config.yaml
hidden_act: "gelu"
norm_eps: 1e-06
beta1: 0.95
Each number is 200 + 20 x the weight over its row's rms, rounded and kept within 0 to 999. Layers, rows and columns count from 0. The size before them is the row's rms in percent of the matrix's.

# layer 6 MLP up, 512x128, rms 0.154, rows 27-39, columns 0-127
102,177,201,201,221,226,185,208,163,157,178,212,200,184,209,215,197,182,181,227,196,208,173,202,196,185,190,191,222,215,195,172,217,172,225,188,221,185,178,224,213,195,226,240,174,222,200,226,192,220,216,186,184,206,250,219,192,171,215,201,177,179,196,184,232,186,197,225,205,200,191,235,206,200,171,209,240,186,161,219,168,172,193,229,198,197,220,204,205,173,205,190,181,164,176,208,175,174,190,211,221,192,182,238,171,208,193,174,183,235,198,193,226,176,198,199,220,169,214,227,188,198,205,195,192,196,219,226,214
101,243,235,201,237,216,244,180,235,193,243,184,193,195,174,196,173,201,212,216,202,229,227,229,222,197,227,214,187,216,206,204,202,216,199,208,167,206,208,163,196,228,205,183,184,197,188,218,180,219,198,155,176,223,195,178,207,209,188,223,192,178,179,202,182,195,155,220,201,231,243,177,221,222,185,217,183,218,189,176,173,208,219,223,158,180,197,179,212,186,191,175,181,172,204,187,179,201,209,198,180,216,199,197,187,197,218,167,197,199,199,209,208,196,206,195,194,227,202,205,162,182,224,239,198,195,208,193,184
108,234,207,212,231,215,170,156,179,185,183,207,197,208,188,176,165,212,217,188,201,192,221,238,174,180,190,227,192,177,210,204,167,203,208,187,200,215,211,220,169,182,236,204,198,201,219,185,218,217,193,189,223,207,202,213,194,176,211,166,195,202,195,224,197,213,203,232,211,204,220,229,208,215,156,197,210,227,175,177,225,225,195,173,202,193,209,219,226,161,179,215,191,167,183,203,207,200,220,226,190,193,201,185,184,195,199,213,155,180,223,215,192,172,163,184,223,185,163,226,199,199,246,179,191,205,225,169,198
099,199,190,239,169,215,223,192,189,186,210,204,212,198,211,225,192,252,207,201,156,209,225,185,199,185,198,206,216,201,239,181,199,173,201,199,155,208,204,197,192,225,215,192,168,194,218,182,160,200,205,216,194,210,202,213,214,171,171,213,214,195,190,184,207,207,200,198,206,235,182,173,223,231,176,213,221,191,171,204,201,205,169,176,228,230,186,171,201,222,211,192,223,227,215,240,189,171,220,208,213,197,168,192,214,214,258,192,188,184,186,198,230,160,230,229,190,221,197,181,221,196,209,204,194,169,207,195,210
103,184,211,210,175,180,197,190,231,180,196,210,186,184,196,186,172,218,208,204,217,187,199,196,186,201,210,191,203,223,222,209,186,226,182,201,207,192,168,187,215,197,187,196,181,254,212,192,187,167,180,189,183,180,159,172,188,252,193,219,182,190,196,197,179,180,194,185,198,203,174,180,203,220,206,224,164,198,205,195,223,210,150,206,148,182,216,196,195,182,179,255,211,194,225,216,219,199,167,219,190,223,191,213,178,171,184,220,193,186,226,202,222,198,211,149,193,194,208,213,220,214,173,181,229,193,159,207,205
098,202,205,208,207,222,214,189,230,195,231,201,202,218,221,200,210,183,228,209,208,170,185,196,206,176,231,175,176,247,237,201,181,175,184,206,190,180,196,218,196,194,202,153,197,203,202,225,195,170,179,197,204,212,186,195,174,200,177,214,192,142,191,177,202,218,174,224,221,190,193,210,244,178,222,200,187,209,209,209,220,198,180,229,226,214,150,191,206,208,172,217,229,193,226,202,177,206,211,192,204,219,190,159,233,175,169,176,179,190,209,197,230,196,182,177,186,198,223,232,203,173,194,189,195,237,183,202,183
089,207,182,238,200,193,170,191,235,181,200,208,180,192,235,200,196,212,202,182,182,209,196,229,184,191,186,228,223,211,198,218,181,198,185,218,213,208,213,181,167,195,223,194,233,224,194,197,210,216,231,176,199,171,191,148,185,193,197,154,212,205,208,206,217,189,209,216,182,174,181,180,237,227,193,230,204,209,194,189,202,197,174,221,197,230,198,167,194,208,155,183,216,150,200,198,196,172,181,213,211,227,193,192,213,198,205,177,197,221,232,200,209,216,214,177,215,182,216,259,213,166,187,234,196,179,205,216,178
107,176,190,193,206,210,164,217,196,213,206,170,156,222,186,182,219,199,208,209,221,210,181,251,203,235,191,211,189,205,207,183,216,212,157,203,220,212,171,187,198,223,192,214,193,168,222,214,192,188,191,217,178,206,216,204,255,155,195,204,200,212,244,183,193,195,178,200,176,200,190,185,195,182,201,190,214,199,205,236,198,203,239,195,231,223,206,202,182,216,199,211,224,162,207,205,198,173,182,232,222,229,207,199,218,235,193,217,194,195,172,199,193,189,151,182,213,220,231,230,212,227,182,177,192,214,178,194,195
110,187,181,212,248,176,220,191,191,165,231,203,203,179,208,215,238,203,205,188,200,190,225,196,188,232,220,166,188,217,189,213,196,200,179,222,197,177,186,181,188,208,241,197,213,208,208,207,176,193,225,193,214,204,224,182,177,236,217,200,180,173,189,223,195,211,170,197,251,224,227,149,212,238,214,190,187,196,224,210,182,174,215,200,194,206,209,180,199,159,193,224,211,225,198,226,213,218,218,217,187,202,211,140,185,182,203,197,180,182,217,216,208,182,189,199,206,174,211,200,201,185,236,179,197,200,166,205,223
089,187,199,229,225,172,192,233,189,206,213,198,177,206,211,215,202,185,214,195,192,202,201,201,179,180,213,228,188,221,168,197,187,209,198,217,199,179,203,220,232,157,231,194,192,222,232,240,170,202,229,153,231,229,208,189,191,211,223,165,210,186,217,194,186,203,210,181,172,201,204,180,236,232,210,196,186,215,152,201,185,195,230,208,191,185,198,207,172,162,196,186,204,238,193,185,209,232,201,188,210,197,235,210,182,198,182,171,207,159,192,179,186,191,176,211,237,209,201,224,225,189,237,189,202,170,208,185,197
097,196,220,202,192,238,237,208,208,218,212,167,205,212,246,183,185,202,195,197,219,177,177,187,225,167,220,206,160,208,173,178,190,206,192,165,180,188,190,190,190,211,213,172,200,192,180,161,213,228,202,208,197,196,212,212,221,181,203,206,197,226,192,216,179,184,195,208,223,194,181,197,183,206,203,181,233,184,219,188,232,199,159,222,182,219,217,168,217,210,194,187,199,178,206,205,176,224,200,216,192,243,207,185,203,190,197,176,178,187,238,250,169,194,198,218,200,190,200,174,206,227,180,227,200,175,155,240,224
091,190,242,211,191,190,203,197,213,193,217,213,199,191,217,193,200,198,219,203,209,236,207,222,199,228,219,195,192,198,192,224,226,223,195,210,162,196,180,196,202,197,212,198,182,202,213,189,172,212,213,217,192,246,222,202,190,176,188,205,208,213,200,207,203,190,157,178,229,214,230,161,221,240,209,213,211,207,218,230,195,203,232,185,205,214,188,196,230,228,219,174,224,176,160,196,231,194,189,182,200,186,144,196,201,251,172,213,169,193,199,192,146,188,177,204,217,195,198,191,208,195,164,214,239,212,197,167,189
107,204,207,192,203,218,211,160,213,207,240,195,205,183,206,210,217,197,202,200,186,187,182,186,198,194,225,221,231,237,234,179,192,191,208,189,168,211,199,155,184,199,205,226,224,201,228,202,208,210,201,238,172,219,195,224,182,191,194,207,166,191,168,193,221,182,209,193,219,209,203,176,183,205,194,215,198,191,232,195,151,173,189,202,189,229,200,180,213,204,226,215,228,222,184,181,185,159,212,224,230,190,206,205,177,197,193,217,219,204,208,188,178,228,203,211,235,250,185,203,224,202,179,167,145,207,161,203,213
# layer 6 MLP down (transposed), 512x128, rms 0.133, rows 27-39, columns 0-127
104,171,204,179,185,222,203,159,216,203,194,197,196,199,194,210,176,204,210,204,180,177,217,184,169,214,188,218,188,157,185,169,188,217,186,207,219,188,199,198,183,224,161,209,189,209,182,182,195,214,205,226,214,218,168,151,188,189,223,200,231,196,220,233,209,216,199,194,223,198,215,188,204,202,221,214,186,195,188,220,190,223,169,225,219,225,198,231,228,192,249,208,212,196,212,204,194,207,256,194,201,212,203,183,187,172,210,219,215,153,211,164,213,232,245,215,220,219,215,219,213,188,178,223,203,189,232,198,174
095,162,203,217,193,203,187,208,184,182,185,192,179,201,207,183,168,210,186,172,176,184,216,161,177,230,210,181,186,193,176,247,217,210,232,180,252,219,226,232,220,201,200,229,189,200,217,178,213,172,203,202,213,194,203,212,178,225,196,176,204,204,194,223,170,185,235,194,209,179,174,197,181,181,181,219,191,154,203,186,190,194,200,187,193,236,198,199,222,232,222,234,205,164,190,225,233,215,211,206,195,200,197,215,224,166,191,248,200,199,196,161,173,177,212,217,198,190,187,189,211,223,203,177,210,198,190,204,215
111,204,174,208,220,217,200,187,165,199,193,215,202,194,216,201,192,240,246,217,220,188,206,222,206,216,214,192,196,201,185,194,191,259,230,222,195,197,196,202,179,170,193,184,189,190,210,188,202,214,240,223,200,196,205,168,204,215,204,248,184,209,168,179,187,225,180,219,225,210,213,204,211,212,196,159,203,208,211,226,206,217,187,207,194,228,196,213,224,193,187,195,205,203,186,234,188,210,195,198,197,207,236,243,169,204,169,217,204,194,191,202,171,186,207,260,216,197,217,228,189,218,154,165,156,184,195,198,204
112,224,239,158,241,222,191,179,218,193,166,194,186,230,232,188,244,145,162,213,217,217,221,213,214,209,168,210,211,182,180,225,181,212,198,236,221,218,220,177,222,207,184,231,231,176,168,202,221,201,207,175,220,201,196,217,185,231,195,193,186,184,221,168,173,211,191,206,199,172,206,235,200,168,219,186,195,200,219,191,215,176,199,192,192,181,211,195,222,201,196,211,183,206,206,190,202,219,198,179,190,229,196,195,198,180,213,201,179,202,228,204,196,223,180,157,193,196,196,224,194,180,230,200,180,228,194,189,188
090,208,216,220,167,199,195,211,238,202,257,192,218,221,225,191,214,211,174,208,211,215,239,197,173,184,178,191,174,192,227,181,216,234,200,181,244,197,180,202,171,196,170,208,171,232,197,208,209,201,222,192,181,203,234,171,186,186,225,190,181,199,181,213,224,187,139,193,195,207,241,209,179,149,195,210,206,221,181,233,193,209,230,231,221,188,211,210,215,185,218,211,196,205,195,223,176,199,187,194,196,211,178,201,199,209,170,203,186,215,204,200,231,190,188,204,188,228,191,198,223,208,172,201,219,223,206,178,189
096,191,184,200,173,184,229,175,182,190,215,208,190,162,180,218,210,221,190,233,203,175,175,223,185,241,178,187,190,155,205,191,206,203,181,186,197,193,168,206,216,198,156,199,211,198,199,179,225,213,224,203,216,211,202,180,196,194,199,206,214,214,194,241,225,231,227,205,153,205,188,196,161,233,185,177,236,198,222,202,189,217,234,206,217,226,183,213,197,174,211,206,189,234,186,184,206,174,239,200,235,211,220,202,202,176,204,200,223,191,199,183,232,177,172,193,226,232,189,190,196,154,188,185,189,190,201,183,192
089,195,212,179,194,231,224,208,190,220,194,208,187,187,169,197,205,184,181,205,236,190,208,156,216,211,217,182,180,188,207,175,177,192,238,198,164,202,190,197,229,204,172,206,203,182,209,203,188,175,165,223,204,212,195,237,197,199,190,244,203,203,199,178,185,221,189,178,213,209,233,211,165,186,211,141,209,203,217,227,182,218,212,192,175,208,179,222,202,191,250,220,183,228,192,183,199,212,194,208,190,192,207,205,177,191,184,245,179,173,164,201,188,179,197,224,197,216,178,156,183,225,222,181,192,222,184,186,215
110,189,235,201,213,199,175,184,226,205,221,165,215,187,230,216,195,220,202,161,192,215,237,209,205,178,204,190,231,200,202,206,193,186,198,180,209,196,192,196,187,181,199,219,212,176,197,188,225,186,227,197,199,204,176,203,219,194,194,229,190,196,234,209,239,186,193,209,200,221,183,201,209,88,199,185,199,207,208,195,194,211,156,228,231,192,206,200,187,187,196,222,197,202,213,235,220,209,201,188,194,232,224,214,207,191,227,168,189,175,215,223,221,205,208,185,218,230,224,197,209,215,225,175,195,198,196,208,214
109,204,261,190,191,203,176,193,199,209,206,209,210,235,206,147,161,223,232,222,209,194,190,192,231,210,173,201,190,198,225,209,233,183,185,210,185,215,216,226,224,198,212,239,175,217,201,213,198,217,197,198,156,187,175,197,190,196,216,219,196,194,180,235,182,216,174,195,204,176,200,214,223,145,198,224,193,167,196,210,208,193,219,225,187,187,189,204,227,196,206,185,230,195,192,217,239,245,168,194,204,195,160,202,188,174,201,202,219,184,181,187,214,173,202,205,205,219,196,180,216,186,221,199,216,193,218,178,228
084,205,195,210,199,207,189,166,220,201,191,188,184,192,194,226,179,221,164,164,163,224,187,185,256,212,187,208,179,210,195,190,226,196,181,197,183,189,199,184,217,188,186,177,211,152,170,201,214,188,190,189,203,201,200,203,209,170,179,195,207,219,176,187,206,176,235,207,183,179,218,220,195,184,208,203,184,196,203,195,241,205,229,185,184,214,242,228,162,196,195,188,192,244,208,212,201,198,211,194,206,226,162,195,216,184,153,200,202,211,181,206,234,213,211,188,204,204,225,164,186,204,144,204,183,226,180,192,165
103,213,177,242,180,166,184,230,209,187,187,219,211,177,182,230,168,208,185,230,207,223,202,213,200,211,174,211,207,182,167,202,201,193,197,225,222,182,247,211,223,233,188,211,237,209,219,179,191,203,193,232,201,224,221,197,184,189,180,190,203,213,176,203,214,178,241,215,188,200,213,242,206,193,181,211,198,199,209,205,224,182,208,227,231,208,194,215,182,180,206,205,199,208,178,193,207,195,164,214,194,223,195,197,196,204,162,194,212,215,256,159,216,220,187,215,190,233,192,225,157,208,204,204,155,196,209,175,190
092,213,166,197,210,220,169,195,201,207,184,211,197,220,208,229,202,222,150,224,194,208,199,194,211,188,201,178,235,209,174,156,188,187,218,220,198,179,235,218,208,209,177,227,212,225,200,184,211,205,195,150,178,152,186,202,222,209,218,195,186,209,210,218,244,177,234,218,191,176,207,218,224,132,218,179,184,231,204,210,207,202,180,202,183,198,205,207,164,189,173,197,199,207,217,215,190,180,200,207,208,197,250,175,193,173,201,179,202,225,218,192,220,228,222,207,194,216,216,208,189,188,204,212,196,211,203,227,194
113,224,219,166,189,187,212,194,220,236,215,199,199,186,201,200,207,243,185,191,210,225,222,220,215,187,199,174,211,153,234,175,164,200,216,192,199,216,190,217,203,218,163,178,176,195,193,198,193,168,208,184,228,207,201,157,239,192,223,203,225,191,201,182,190,201,195,210,208,215,189,204,229,210,178,183,232,210,178,179,209,218,233,192,177,183,222,218,195,174,190,216,185,234,220,214,197,178,200,162,178,222,195,185,230,221,219,192,216,233,173,194,214,213,159,190,174,206,252,187,200,179,185,196,230,186,201,205,198